Weights of a small GPT-style language model, trained from scratch on English Wikipedia.
Size: width 256, MLP 1024 tanh GELU, 6.95M parameters.
Training: a variant of Muon for these matrices, 7215 steps.
Each number is 128 + 24 x the weight over its row's rms, rounded and kept within 0 to 255. Layers, rows and columns count from 0. Numbers have three digits each. The size before them is the row's rms in percent of the matrix's.

# o: layer 2 attention output (transposed), 256x256, rms 0.0442, rows 151-159,182-191, columns 128-255
# v: layer 2 attention value, 128x256, rms 0.0514, rows 87-95, columns 128-255
# q: layer 2 attention query, 256x256, rms 0.0273, rows 192-217,224-249, columns 128-255
# k: layer 2 attention key, 128x256, rms 0.0311, rows 96-120, columns 128-255
o182 103:134102126124114126150090163142137102140110127137072084125139093130112119139123144119141120151121159167123096124148148145128135088122114106104096099076101130134137171079086120141125142104130141091107120140150124122142149140150114151153187144173119112121126127120128126138123133152164160113141163116135155060081107134171131123092152113156115149067153134162119130139118089119096106133143
v87 118:123137111155176133125125095124149191156093107114142148120082154100104139129128094093141139125161094109108122150108125137141141120194124132118132127182108092154122140161136117151095171158141121104122091156119125119107101175130136091129101159110144083146146152093082059120108138176130120124151152133182137096146121169136138151144132141149130151095133118128121172117128128105123133103120
o151 117:139116112148123164129123113122133151147129137155114084116138090139138112130084120153127079114147070145095140103165155106127157124083145123100135127135164175132109128124116073095141135132120136094146140127168160154140142135095112128115132178134098131091117093137109128094102119120129123147121099119166128157155107119158154125135141110115103104166113104097130089124167127144172201197103
o183 101:116100169115137125159134111145114169117072136123134136162144116149119140096131119119151139102155102099124104141150172125132109111110119137175130085120172162143101111142112085113127122191144150137139139137166127115121162117109129169124147126111132161104138104119079131123143103126144145164104152095133138136151116044177110141119156108076141119137136141099117119140129142146143130119127
v88 113:128155142103108124129129092086137107155135136129144159121077150148094115149118145132130133123130081110138167122156097133146122159090120170135144155126157092132128158151106151112151173100143155132114137150140118126088201110146087107155132136122120154138129123151122159130133147160082123100155112137129132117128154110100118133133170093152136113150080136143059120094130102111110121120130
o152 127:164149178124099137127111103135191133098134146150161099107157116135112112108116133076066141173139125153096178132137100135160144145123112144137110118144165104122111171132102112147091139142125136118121166119182095132093122161187118131150117149183118102140127101163135124116105141140141116101175149136150146158148117125129102123127150124163121091129114122115117102154108170136086124117137
o184 092:131137150131113142134127118141151146108128154145124099148143113171136080098091121113094116108157119132094182165158116121133131094139147169116131135094152133130126129162128111149110097116152151135110156112106111151114149188153093119156125120133139121110114119123112158114142112073096125142160115157142125088127131183123104146153115113118153124093127165138126151149124175141108126099136
v89 114:120090160083158131126182127127131151072134157134111111115119129109143115150135160115120178198133103102159107102098138099107136142173092085130133113185171140121089152116148131070127095143131147119147143095135161126119152149104154137107113107141106135131109101162125145150134116143113136126126082115174160133119144107176143140099134144118129133088122129115159155086092135124123103125085
o153 117:116136090112116137113116136116186149126107131105119161145168114099160148114121157149144077101124109148136137130077125142117151131116128139093104148166144173152142116127138137161160149128108122149102155113134152107176152124172135128108108088139103117108139126101142109128101143127125133132111120115120126130128160140130117150136155125118132157112100108144125100101118119116130106094119
o185 096:130120109133144101112108150119168124112137138117117158161083087114133145114132113128119146118109145147133124131084091141167135113147120094136097121131143162186148158078112114096120136119146112130139112138127154146165154117134163145120127138116094148118129120118140143085054220099120117135136114144153110150112136107142137146126108168102136106163100124097116161119098134152121085085093
v90 112:145122138114116111116146135149206131129145118138120070095119184107127135138106145113147110092134144134106105118141152123160137153142092119113124153171158155088105138143139086138142117091127156125203133146117148098111143116110108139098136148106117109153108115137165108163167143125156141116096162118097160107138152111102109127160151143139162113123072148100126139096164115119142108160130
o154 113:105151105096120146133121110159133088089113096145131133102159124129126155133108163154140094131119139107165135073121111142140164122119081153152171139135142174145171136099151099117145133167140128123136097146129098133122100098141095148122159164152112156138172152108106129138164142106119133126120161121114077128094134130115139135156149117120144134119162109119169141115138133141117142078097
o186 097:104144115134144113134129152137146150105094161111161139088179152105095127116160112119147150134149122138144137114104090136163160102145124168130154142109140127115128091133100137133135104130135133102120121153151146100128146131168154104122121134122101146157141128135150122099163133120123126127108106111118060123142108139076139160111136136119127156131101123119136075112110120160155128079135
v91 111:161115127137137136124109135107124146101154107123076101101181124155167121121135168130106128120160147127114161089089174107165124122141112178155117141104168122096153144076137146158129144166143107170116108114119106104138140096161155137090164123125115151102142152130119128090156138156128154173125125122094118141097174156149119100106124141104136147122124163100117125142139147096115135096135
o155 122:145109143113107170150148141121106125105133111091127119103128139155129111132110167089155108123145102126147145148149169158137116129152111132133109136142130153119153128117131110101165178134107147094114116149109137156149110120166160119157105089133128162159090132162128101070164138148181160128113134112153086072161115134068141133156071174148126140110162178158156166157090118104158147135154
o187 098:141102127087143135104159133139141163131156154143111133160084103133149099140059092107131161129137153153152087140153107169071153110123114122140134130129120145111122177119120135151180150162103155107142105121143126161150119134122122135141131125079148168135109087099095146114057168116087119165176130110149154120120143127114155139151114104122132117120111119126183120150118106126140107114116
v92 116:143110124084131118144095112104154126124093114148154161106112136112130124101125158096130168105107127168146110157153138130108176119122115147148145159111093166125126142121181137138114125129165141135112126138106113126092120143125115111151116094111120141186131103122133123130162131170094156143070087134116153168119150121112133152109143138100113129093166126207114146136127134172093132127119
o156 120:107141126143136145100131132099136143123145108084120098102076100101130127098109092117072155127127144152137093091141124140121155102111084135127101134123122114139119159132107102130107150112082133130149103099118156135146152142134137130149126118103132175148118111150160127138166151171160112131162146143113111125113122160093097157108128133158176122089161114156109112157089136162130161109141
o188 100:122107141124142141129137173094177167155126111081128143125155145093144145118184110118129109125149118147107139104106111103112127134121083104103130129147147125130108126138115133132123134102129165127113126094165119110148075146119132134098092104110106111128136099160168135117194085172124116161098123132101079144152121112087144138150109172123133116113140112122120108128139147136125099174141
v93 120:068148145115127116164097110160114106131123150102103118122144154141124139144090099141129089165123164114136117159109156119155081146100137113144133106111135121125102118115141162138156159146140129115113119106164132135115127124151143141143133150114114110143090121131161155142171113198122150114116106147122129099068102124162159118115114171167096084161094092120117109136096138135155157132159
o157 126:137140163116122110156154147130141106134163123086143100110184166141117159088090133115089146080145120121139098126131136124159143099131100173151089110134122129118115121116153128121138160140156105171097132099142100097134121116165177165141139127134116159103155117141101116104163113078151123119129136091124077115107101138110154106139126139125106147142192113132124139145134150121129131152068
o189 095:115136163125173073098115122149124108128158063103160132112140162109156118094097128152112145098131117122089133146089150144175126120124116155131102132135149121097093135165121118140121145087110137124157140158111135093121093138117118130196160128116121156082152145135101166135157096108120119125137111102134133158090149141144153117101117165129134131179138105096109144134127176128135142129070
v94 111:166129126117116115162108130127092097114118128123155104134102063133145130137124098127107086129121160089194140134133113102117121170119106118098109162150193098093100127138140195163097096112152097126167119112149100110154092135152152158107096144141075098123119119121120127106121131129127116135133108132146128108076161133109077118107107119105135162107111136145112143120121150169154122150170
o158 112:111143081161114119145138105171147097133141139143144121146134124121128168199127156086118123084116126151099104131144167178164148155110122096130070144109090126111124125114092162140091105146139127129161119140126120129159093115112151136152121109124099132131083160133102087127113171118099106128168140120094119109142126126095128151116125100171124104136106126111164150134135109118164078127117
o190 097:104116145125148124128089094156169103136169096152120117116126132115127098142102158120112160109136122146116112140140137134114106126095123159079170116117126144128126089135098102169109112140114110125149108143155129147167099143079131141181117143088123124142127156139181135129092106124111153119148121132148136117163114119102132140110140110102136106120124138133130133159115099094123116152154
v95 113:142134118092139138162159124103148096136142076127148161137140128153108118114141077108126131117103117104117061113111158114111120126162099122151099117081116121130137177149131105176090146151132124123129137120145117181150118123139072094100140121137121087126110117097165110134151114136163127144120098143139118150092080113102158097124141090107125093130142142103135181149105070142132154109147
o159 115:131093122139163123110160123086155140082142089130099148160142109129137126127138089125154134130087134154120095164140140132155126100118154109142134162113122099070121104101156140160162160123100156113100149090087104114163119127100134118149162124118149139127137078126103111117143137123100135162090126120154140152131116100154154114137155125138120121130131106116151193078118074146142113125112
o191 107:158174110132182135113165141130120183142125115136126091186140082165136157173122109106118157146129151098148116212172088140138142126118092110114167103111122123114115082117115108161116162099137132101091111110118140134116137106115132116167126173111122125126134135132146143111126154148091087091089138132135135110061116139102130153124090155135077139111126136112109168095139146157166090127093
q192 110:159167150128079173112133159157198146149118144157121160118150114132125163141117111168130086127098144175156118124141148125129115101106169137128093121139152109180119120143092144141150118156145078087150141136113143123129121106136146164114115148120136109112135135137138159164140130103159167091128102172138087115114137152140115111149057140127125129111141134130127107126098109088079128130067
q224 119:158165151130069125110137102105109134128170156129157132101113147167127129124135082154110102081112156124130150147108151161110089155146160132133112108149126127126119132133117154137105091105217153120147128180152142124118108168126110061177131122134126150151135076075167116156146150111140111121126137134131101138130127148131163113138089143119133136124139115108106165206107139132097078116105
k96 090:104143122129153135160130107156143135122098084122123113148095096125152079130150116115101177153130110092174123105136121105114140130153108112100168131114125117084124154140130124144131132115078144164137106149126148176111166177115168103080168090108174137173104160183116161147126105125110121138129136115088145109132146087102090110120124107129180154150126127144132120119099133143176138137135
q193 078:144116121094144152106172142130096151079125138146167148139128105116101163107145155191144142117143185118137139105130132103144108134097154142137129115156189141180133115106114162138142115102202113089115136140139119084145127151127142165140126158112144141103132135121119170090094167074115149153112081147140145108107088103085124131100132118147186140114153113113079115082069110161126139124116
q225 099:133176129104132120122145140119150059080087137149138159140132140121146162124125136123134121144114152085117126176126116100143148131102121141155125087101119148153141133128101123123126124133149083177114164081152126121179170147151146114149135105135102099078132103134103082115137100111127159159094113129118128126098080101117139128153124132124134126154124113123105137162104128165086137147141
k97 086:162168120151110127177117125128144138177153118125131132143122150136128110125090124105137162125097113097113126121133096144111164130144144142097095149143063124172149134129114101140157133111103122143121137146146139209117097064105124145123110125101149132081150113124125098143113121156150105073086161120097119088115197138148144140110117149153163154114148152114110111105167145143109158131116
q194 098:096149114138158079141144113150109146107098146108121114153119110124119115079167152141169119155123125091133137096141125106111130163175131137143132172121164164085134163117103095126111152163141156141108095127135106090150100156148137114115109135117132150160121162096153146066113087154113154117107111161100171118146112111101126171084167104148155123139107164120109109127151113142137100101159
q226 111:081126094144144131138099150118134132127105117130124109151131150123154134145081174093151165139145154086131095100168157110142140115115071095123089155119141131157136114130126131096161180144115112135111147144092116110174121118108152149131118109115139126117147147108096108146085089153133156118116080109118132146130159121158100147119162109113138118105108125131107134082130131104133137130164
k98 099:136148129134127164060131131105159126126164184125154100125141132131137138131137160127092154139166133106150094110171079108164111108182176128123126105092103115132124113183138111126145120122147105112108134151131142137128119126093145151135125120158089138144146152144105132144112112129104112131129125099147088148121080125133084141129143148142102089101165124131116121138184165157108134175143
q195 081:152074111107162103164144148096080100130121115126113129172121142133162103108162147120141145123114102094139103172082121141125102160086160074112138121130109141111100134135148149121093148104124190143129139123138104131114140139136111124105188141156109127134126126165129138116154140144178091119128134120162136123143105123116134155108198095180070118135113134129147119123099137130185171150112
q227 123:115120163119146113121141135129147169133066097168132111167141079114124125103127124076162107154108114105119145188117138137135126128111112091167113134137145132145151159110085130106192100130110159140146102109137158148087104130092140112147121099149124094136126141145173177080115116132089119129123112090152107120134116123128134152092155147132138123158102141131121148122125099132161130141118
k99 087:142128155152120157177087146137130097127159137141171143152128150103136161145134110110138134097131127110151132154090087135176149135136131117145137098125146120169121144121121145099134142112148129147106175115124142130150109127156098158127086086143103132130159114153118128117166137120098118170161094114145125117086094135141110169120129133114140133090114110110103121098154109114100098096103
q196 118:095114119138108093137133149126148143144122101092147113135118121151114127140130116094124136158150098100121116148106147109118110116177125137119120134124132101132152109091146095111123156144120126134114112170120100111126109178115150131114100145160130107135175135095172123078149129140110149119074096133150175142128136142117089167091138132135146104142106142112122131108114138115156126103154
q228 109:143137117125158108140123093124151118148132089141116117158140134081103088134122152122123133117175143104094085083164121084089111132114103096133131146116107129145171119103110107113107145166132115164148160125108067108161140137134129164102107161152125110148171146104118110147082126109131156132106087166143170129139160114145125143099137119128121081153150145119081161073151133156173138131167
k100 102:138082106160114122098135145107127134099154153154161081135142129131141155121133131132133184111135103085169145108156105141176132120151118106114098145113162136130174127140146113133129090113129170098119121120139113117148123095114135088156141121167124151147133169127138130161137112150100122091120124113093118187187095123122078130159173164125140103138116108098142091169137137108095149145144
q197 107:092161104102146145189147128130161099109146122134146142131125162140135133121103129122099152122125106154119147170079126139154131110123133112179132147158149135140120108157112122131114135111087163141172121147116108158115128143130137144138109107145141111099087143122123118126111105126116114135087125125151120154130124164061107139116119128129139122126157147107186152159131135112143100168170
q229 102:143145119108168126147164176120134137152120112144114119121137116122148115143120117067129121168119139116107135157122127087093130123133122130160131092134103113181158135121130167105138139128111134155168124131103089137105127155085153174124118119151100126120145140095092167134152101149138159119081107151135138153151121144081098170124105079093122098168109129140133116073129135093151146130120
k101 101:115106168146079117068169090132134093161107147121131096103149117094153114116088145102118130079154119130124149161155144151130135129138133152134126203149117120150108130144109144122119118137107131120108139111116128123131116121142124096111088153122132144191133102187105129090167165115095142151139102105140125093113147124159129114116171115111113151124165099139096178112110129171138115118132
q198 095:145097121159095122169161087096159121125140126165114122142135133119093121087145131132091137140113093159093133144152110115150141136140140125123093162069158070155165127141132077106086146144115144113114154154148117076156108149145129134125084141108107135123127137120142108102141143135137159119113147135136144131139130132136147142086147135159145101111115095122102150078094159132153107118140
q230 097:159071158098141163158122159099148096112124130122125148125127113142126139139082139093091137141164094162127129132119110125173141126151091164131069141118137128121146163134138172121099144138166136133085139123121099133133121103101139125160073138116148108112124133095091146115100123128130176121136134113133140164173121123107113108096151165123138147095117111105138108115187151103102132066139
k102 079:126138138157081140147126129124139123102132099126117127181131160160127125094176138099109089117108178171153097123151152124118155165098172120131140107119109097100090159092112120109126127148128122137137121143121122114130099154123141148120118148097185139113092145122120112126096083153151140122154102172132139121088132111101165123114105152137113127122127118117066120164141146099092151088145
q199 101:074153132151106128132108126128098095115075158145182145145136106118133116126116145101164117144140128125090105162102097121104160136131127126153173125121183156149142106129113088141162141129122142159093157123113148126127068115120126108120096170126153115111119147165120172096112112097092153132109140127138121157134128121133118133127140148153177159128148138142122085132144085140105109131120
q231 094:120095097157124115128107112146122126137135175143161116124131116128128127132095140158116072103121147130148091167137148113112093117132133122084138129121145131123125090153168108105153159099100172112104161120093151133121136131113154108119113091113118093112125137170151122102169084113114132126104136126171123134083134119150089133156128138113158160107166127177115148080142086127082081135137
k103 113:106077136125126143135113113127085155161132140139066117132133141144097123100136087165166122074114122111119152141072111145143130157100110139116178076127077147161107133133136138149127155142133117159122104112143112135080128137121152144114110137141110120100116083123146129154130153146155129124143133121140091108125141109114150127145125106084110126107145157148120129083113134118171127143090
q200 095:167122125126111132088161111140132100107098190169110154129090139125139140105115109170132121127099122100147142149115133105151115154109104120167162132155083132117133127167161131163111093153119118145148139151106114151121160112111117141122178098092117148116142099122108128103115125109127098154156133101097091111109122135136145118100094116135137130112149120117122152135132100119127170145109
q232 109:131125112119097129106151126118126114105132175151185135133104143133166136137144111138162113097107074138143154174064104179141091143105163095159104128127071136137110135114141077181095078111122130131131119145111145141122128120152146126109128126104112139141144068129128165110133127112138099112180144137102140110150132122131141109149109139113155145142112124103151123136136102126141130117118
k104 081:134088084180110176113180093105152126130165126175149109127119111124171142130164129125119149124152147108130133134201124154206146130155145146136143157086138137124124129109130106106132098099114123123111149151104152144156148118129141158094147125111131114116143179128124153154111102142111111100104138113131123123097116107142141126104142149126113125131090114101099123185148160122071127129143
q201 106:161133138073156120142152117141160149137118106122051133133114140150123129121148106128121160126122078122110107135142098129163149142153131119104105111121154135160146152114146151127099107156099111112115141137147148118135159103130144161147184144153113141110133138094153067156168147129113083123156131125131121096115127104128122136142121135166106111152136121111122134132148182130154160116124
q233 087:171136170120134149164116136105134117082109098112114119116135126112178131138159137092096142126131114150099130129134107129157095176138134133155083166116123151157175153096103152162121113133109137149122099137195137108150121123160138135115116163111114126150120098106124136115108169158137155101129128109111160114178146118150147141091100153111080121148143090084094116133140147154119133138094
k105 125:122113074117112131112147144130121116117158166152156095141130094120144134131141149143106121137156153118156159096134116112152130120139160083150077152125124109118123134132114145108155097107135133060118130149137107118174109157140108134157133095138126114156127176140109138153101099147116133169119121158117105163159123138123111144098188154176146100136148123090130129174170143129069149149172
q202 095:168157168118123099123150152146146110101141133125138108167137131146118116093155147097122089154092091148132143134167105104123145138099178145175119106098153169137141138077139121131152058153090092118138131133158139120113108126131144143148093090119127102125171181102137103112110102086156148105127121105150100161155129119177097132101128094138098130148145125133127128155135098114092097185094
q234 108:141111124085154136140146191151128115118083133126126117124128170129081108124109103141115128111120153139130146095125141152079156109138104096134127113110121110137128131096131151153101097115131145077146168124122161095138099164143113150143107118138143131130125091129166152121111103177122151083146152123148148148136141101143160123126142111160142158142133110175130162107142086128130110101081
k106 108:118152086144157130161097139135114136134126147099087139099115108111120123142171151151137153112141139103106111123116131128102139143136166099132140124084082144130088124204108137151119138158122131159134113108104099134137134138140108192102170138131148103121125131124159118127140132134120151168099152143128141078146109161083145125105133117110092099096100120111145098108148130122095137087127
q203 095:151158123169087158153136127094124126141121088150108069157154131133120099171089152175112158099131096148115132133125130143129112139136113104084139168120150142144122099124134134108145146122102170139112143097103139147100102119153173104116147138135091155117134116159138123131110184120116125135106169137157127104093124139109125168104146152176112160109130103144102107121103164126157117097142
q235 096:140137164125135114142133099136131141114126131121093114162157160129089119142120146138123138120095109137094105166109132110122127094080093135075180115143150148102160093094088056104129145137115127168107175110129118095147126102109116139158133127155081116101121077125140116108115138136129159131064105108157134124146129110107129122095145133097094122116122147132169140152079088111097176139137
k107 102:113086157149114161112142105160174137075113167132135143160100126137135152114130130092133070118182094175110119088111125131148164126138151114115111104110069133153147112166088139152135117126107160108188148093167068142162098127114162090118118116122170116161163146133130145144102109125129162143160100181167166127173125143126114074169139133163129079158111116119095093131136111113085135107143
q204 095:116120138117126133146129108181110110108125150164105144155116094092112144129188115130121091121100134096158094134157147155137121129143121148121164134131127169133096106131108123115131155118085137122131154116106127145108123122109162133184122091178145113067158142104161108108126135158120075162161091152095118167085127170139141173139105120116108124130131124176136138130104139108143157121101
q236 103:121160131079110124129130101155142131128108102156078102155123141111111099176157115146105101152105145125138099099129163103156151105080159110166173119110129130119103127120126151137140128144109125071136138136124144117089056149100129131103152122125119118108106140112123143118132105102138075152139087144160107102069115169138170141096140123169112127115142115133121176136082131132171141155083
k108 099:149082138100136149118108124115131156093167152161128167098140113127113112116107111078143100147110090169158135112132144127117124130166092094165072134097115137134148129117133120143119157129136075125155167145140153140110121096123173107128134103128151124143140070152120143104109099136108157123143162078138120119122136134134125102186108161140130109144120085148113099093156095110133139109161
q205 097:120124086138095176149158150157083130162139148123116125174141116133129118160060127134099144122123151119111170127098171147125170091121158127092124103135114140146117158106118110112135154125100084154155112164110107144137139115144156131164139105117070095138138131133120133126115121076119118154077134103149078126139089087127090168119134128124162166157143123109175141148098109157105161107146
q237 108:100153109091155192115130125126097130131135122117120111180125166138147146104119152084141096099141129120135125147047142128148191122121122097136178080126127091064139096168129128096128176125111115160101107106126130136142128134134145157121125148145088071135168167140120127134155122129101132134097104133139095160136136111110168179162116125122139134146108151132153188136142121139149142177127
k109 103:108140153090147126128147071095171103127129140134117147146130106175138131129132100078110092133139129123131124096156137153121082082144118158148118182200107153128103141126126100146115098132098147114132089151110169132127183130110156092151137167073119105103121102145084108143117137149144105136134137137120154089099175141128144143118164120161105143137125130132103125135204147098158120136121
q206 090:127132143110144116116181096143108129153099123154136145109171154108112103099183094131139149127105144079105158166144145130104176098119063149143170116126104120118110126187094133087093099152133151136161108144127128165069123147121118138117156129123088118178072132142136129129172110140167118122104116129141139128124097084106155130086139093155137130173126148093133138144116099107185148130116
q238 098:106119150119131146097182119102113123146171129127154126102136169153149138144121139154142122120122105146135111117107106156110094123144145103083147154132088105142145165122111108131084133144140115133127117178138124165137091128141151163115145111123141128117126095134132096177141081130149136102122154181187120108118168070126125122159136126125123154142173106087123087133133143150149164082112
k110 095:134108146128156147144100144145126099136099163096118067125102085128140114133130123117140146158114123151138148124149152140125145155128105151141154108120114148128115110119125121179149161129124109114109108124132121137145101130115099165112134166108118107121145123138120144127110154132088145127069169104138139083150168108131104122128126110094179083158084147134115138098175131133106145123161
q207 096:119149157149096124166103163118115138140168079097145104104135132109110116100128146161104163135119143162117120143094135131121087154142157138100139106167121086083138072109149154131105142154098115132105158133109136156173102118148117144135162161149156130151134128126072154101175132163115110131172138137133169169167153127120150173122129126116134111100124105135133098152128173100152136097117
q239 096:107130126149113088120112097148093162151107081145110101112123168145104110169109126111149131155123117148145117124146130133170131150151138130112177159154109156131117109100146144148140102168118112119129088107113146175129107128072147103126173119124175157134117177159114168111137109118116111150151096129106093176144084116066123163109177128079166133105130169161126103149121129142170138130115
k111 104:125095101075134124136162131136134110106170116116126154140123145110139143159128120154106116111123137159134130176145156134124161119129113133169109152104129114177135074116162113090141136143149168121152073171111121092161145154130100130128102088102130103146142104172173159144099138099145131099128114122141104105136111129168104120108099153123081158151167133118109187145110117135098151127105
q208 090:140138090126115150095143114134106122138158125138153145163143102112115132123130144134162140126112121151089118147166102150151115155141136153132136119158110153150126160131114104109109100135115120120127160159146084119148103091100134149151154119127104148110109116172135085115150106125133123172086132098124081103133174123165100126170095172153148104121104110136119166183135131102119181104113
q240 095:151116096110137113135163141157085136158100118123145109108158123167124160152133097117131118122130120114148129126088089134149120135138124106089120116152148062127158159120138090167145135116141107101145130163117160101129112143144127109127129139112124135168119125158170121128180084135130145112131167161122104121106141126127165129181126175136120139158125104132173101129075124132133126087082
k112 098:149161160131107153139063103119108117115153125117129143100121120140104103155135123129089114127126132177112163127152160154089144177100152106113127133129169143121151139134116214133112136161138074129138125158149126150115148115145073161082138120138140110162130121136146114143141163129124124128119159113116124134120156108126155104126086117141133098117096153145112144155095115136118095165158
q209 100:154157138134104119134111166131134146136135128121113111102124131128118136126155138156124117114154139135112124121148123092124102146179121164103109120135122109112149117098156150136078116169133126146128121162130156095170127140096138126113075134098126140096146147103143146128143136160129111150117116141096143143150123149103109125109138132131120081158117094102150122123157140134131083140146
q241 103:150112172121119106160084153134157094153115162139130115103144100093095132126153124128113096123106115142108138163154141138135121145133153142107066105109150131120149157121127136132116128168129108110168089151107167123127134112098118092116138128154108099116138156109108181128134147167117135202157112153141127123100109164133116096128130142153102132108122142141102103123155145115106061096149
k113 111:100166138102136137097110165156085149128130108103120138122108128113115084138092172148150168127173116129138127165181122159139144131127136071142100123112145147130124157117098099120149156135128154132097128115101122108143145154135139120118174112094102149173134156112102133094131133069137103122118127157145136138143121091110102141097155119154111122138148141106110105134140110144113142108135
q210 090:140141086125117178156101089112114146136169121126133120113139129138136148125138124137123182134128117159112134104098114098163151119129146195141172133174134127155104089093117113096091145124108157127135138103156126152109112150123080134101104136135097124110127137134125117070144105120119118160092156104112150140136103119104152107120153132117096123155131145102148114141089123111157105108147
q242 104:127125112109141141119131099146147126125120104098087121115176136158125105149168137158084143058165140107098143075142110133126127172122127094117132122110163130180151099110103155126143110138139107138149118153101100102107145146119114148153152181196089138116148128086154112082146159160104136149102125152080129082080146100171124094155143148140168090130138108111116175109118110145145147131131
k114 098:137120122200087077088126116127127136147106112157143104145133088130119113142091138137158094112131101123119137123138151141057120099093094096124134137146109166091106164107096158127114155142099132125091114108159111149154129125131142067173106112128146143170113130151118137119094143144146134125155134156123155099150156114161093101114159107114143127174115110140137113147162163121123102130142
q211 098:112128111135126136162122094136151133132139158133173103115128124145156187119131110166119101122106162128178151143088117109174114144121132099122140126128119097100125113140143159144100133142171104133115172154132093116099160108158141123131117114108107109156154112119144116134149090172137124134168132136109119120113126123166095179162109122126124112130094140102144127148169116149151126147120
q243 100:126123103074127122087114163085113117159113162184152145114127127080160110148124099122152125145124156073163130156112127158122132118130145146125124152127125126167107112092147187146137142126164089097140133138112137149095148111133122110116106141174117161126180144114098115151126127130140153139138138134099088117100097149139058143107127144131154123096173129150099067160146129131100108119133
k115 111:119128166107130080125124139137117103126156153141082156103128150099143105125166118116139138131128116157094079187131149157128130157094071139110081160098135143104127132139144072135137171128142179098142087157137121149144112182117087115117131132111129137092105121085114118146111187126105142094112130197140130150138148100129093097083142101124108140126123125131149113149090120111131132081107
q212 103:129106152100137124104122126128144081121119143140060113152110174130127149151121125169124110123126127114121111131156126123143110077115104110122111153099135165150123141156131136140110133097118135089112141095116085158173169131147152152145123098136087131127104145136134133203145137090149143146131143122100109156098114134143130053123131124129131151134132112107135120155130143092132117125141
q244 111:132109173117155154136128160081135086090120148127119164107113117077186121085134081061090099146091101150138172168102109207157134140147150136144112114140122137139139169149128134127113124127120120119122121118141165109138090073140109113148115106152154112137143096147109103108128134152189135104122140163112127113151104153135137119126126131150104113154152094126119116166110155086115089143164
k116 104:104143145124114148090124127114119112128131113115079173109117107129111137113133131086104128105124128202133131102127131132131118100118118081134110131154114059127110117129153103124106197151159110093149184113135131146126114106165150064098152131117114117122127143164107172145068141145139116184170128134104144112136121109107149066126115153181127150104111127133143137139132139146069147119137
q213 092:087118119089138160144102113119123127108128168126127121057100110116118145097164137155115133143128091148126141141136109164141141125170133107136142102146139128112114130119117138111128124108169193125176119166140092110106096068139137120162160131127140192080153155147159121114148150149159079147135141174139176150070133147135148167119162112118107142134110104092096105149129132070150129140119
q245 110:163105129161122099123114122124138077108116129130177127082095150161127119145157093101091132107103122101140158101151179149113086112097125135127103143118154133135138128130115168143141108098140161151099154104164111121109101114130095108132125170102149139124163128126142104124104166185099127112170154125141145091114117167174118118203123118135079110121088140132089151115102135153172075149096
k117 093:119168152139137104123133145093173134125135152158126119150083151131088127151081111140159116138153133101077082143123128115098112159148105135123118076116091127117162156106111146117088116102130095115141157138073108139163132119128140192155126167160168125123140129156110165129110156111078157153138112135126134132138146127094126142110119113133144166133153148116119147163097128108116118140120
q214 101:137110144125191132100138133127150135137115130101126126174116110147129091128137098167123106163138126127110122116110174145123158153202164123111143125099181113123096138102075121130104116126142179116138119140155094093095128106144068130147162171136130145092117139131152157155167127139157113117151143114125128110157115147115130128148123101105102153087146158105099108113104109128142061073122
q246 103:133129100143122087130143144144124087119080141132104086163126100137113121147113090149174131111114150163115155166101135100135156128175155158130138137139142130117132148070124096159128104134110086096189102140162114173123150132155137162100144140102099130100150134122095118135201105153143131134136149096104142133120131170147154133139122097157100112125148084087077095061109117145118117152154
k118 100:092148131108136145085111119137135110133137143132141134119095116098162119137112153119115137092145125112149120132138131097096104092126128124119141126175138131131113098127137173132163121155138108120095122140153149130097141116159172127166085112176130111142103095118122108073111147133137162086094135154158136157136125102150088118176080119177099147140088144138176123166124141117119107163105
q215 092:161108150139128117099158086162103152095103094151187141114166128137153111135149126099129115149105093103099109126132089117167099143091110168171166132093106170157142116144131138162125103133121123151119130148154104154144125145115164164137142120127127124105134175138063114134125159184095111131144114144149119118092144111113135164126123104120118124153134175114132136120126101141132152133092
q247 111:091075128122154112120144139156096136096149114149145135132173121149089163153157124133111133086154083125150100141137085129128137138119163127135168158103160146110167109160153131142132091140108162122096118138104135150121096170134120115124092160131192119157139145098148139096124120126123113084147104093103151087069138122116171100162112131155107112118128114123141152128112129119105135172154
k119 105:181178112102115115165130144136143107143130115117079131128106100131121117124127138147153129131139131121157151127108124132170102122130170069151172064139113134088108088113144130119082168139138059130090109120131098095153138128138126135120167131095113147095151144126136167115118095116155161124108175110089123129115106147124134137130150087120184115127142142166082108160128110117124159099100
q216 094:082109144119129125132138152105116156135100137095118144142136169080122125109105116128118115090169147080123088144061151141125173161129119117157162163175127123161145074100136090140134139156126171145117150150139105137083099043169128124150172115147149111156100109103159154130120112101194127149107131159104143167138126148126109117123131161116140124081143111095132150115142165153099139138131
q248 103:125110169180142138105122139114121141165083126121123171123116142084119151150105090116128133140168138113084169140093133155077099138140099135092131135126112154150129146136126140150140128089104097147132171091095102156099135109124113111122131119182163109163120134157152095143133103133141161150119155136164116128108133133173118133120089108121207122117098121146089174137116106111135099135167
k120 100:129138161143150191133141126131141162093132156166157124103165093155123127122124129123197130128064083148135110117105141151121108113126094145139131117108145125102094119122157120120096137173082131097136116134126104143127126136087159107129077103152066133087105137126123137168135129113115159138151089122115126135153099132114100164131113168112145130149128153126160147118129166085139134134127
q217 101:130117122098109166151121152091121165170170109136175106138072114116144148149121121122142176153076122164102109123090113117113117126148140159159151128152098081163145090141140117160142102178103101119096157111129093140152148121110107142127116147148174126136167115125109149141124082093187156146128138159165143126145088145104105143127119143116137115141112148136115097137116126120142127107167
q249 110:097142103099126114121139131132118179137142092102124129112103135165149117122073153137133143091153165101125150130154127082123131121162112110121147122159102122164085146132142083149166117162137099149147160132105154102162143133143144111144123151165125159094133141137126097115117096155101140139108124146139118139144133153173084115096114160110134091144156128077105127166109138150133112122155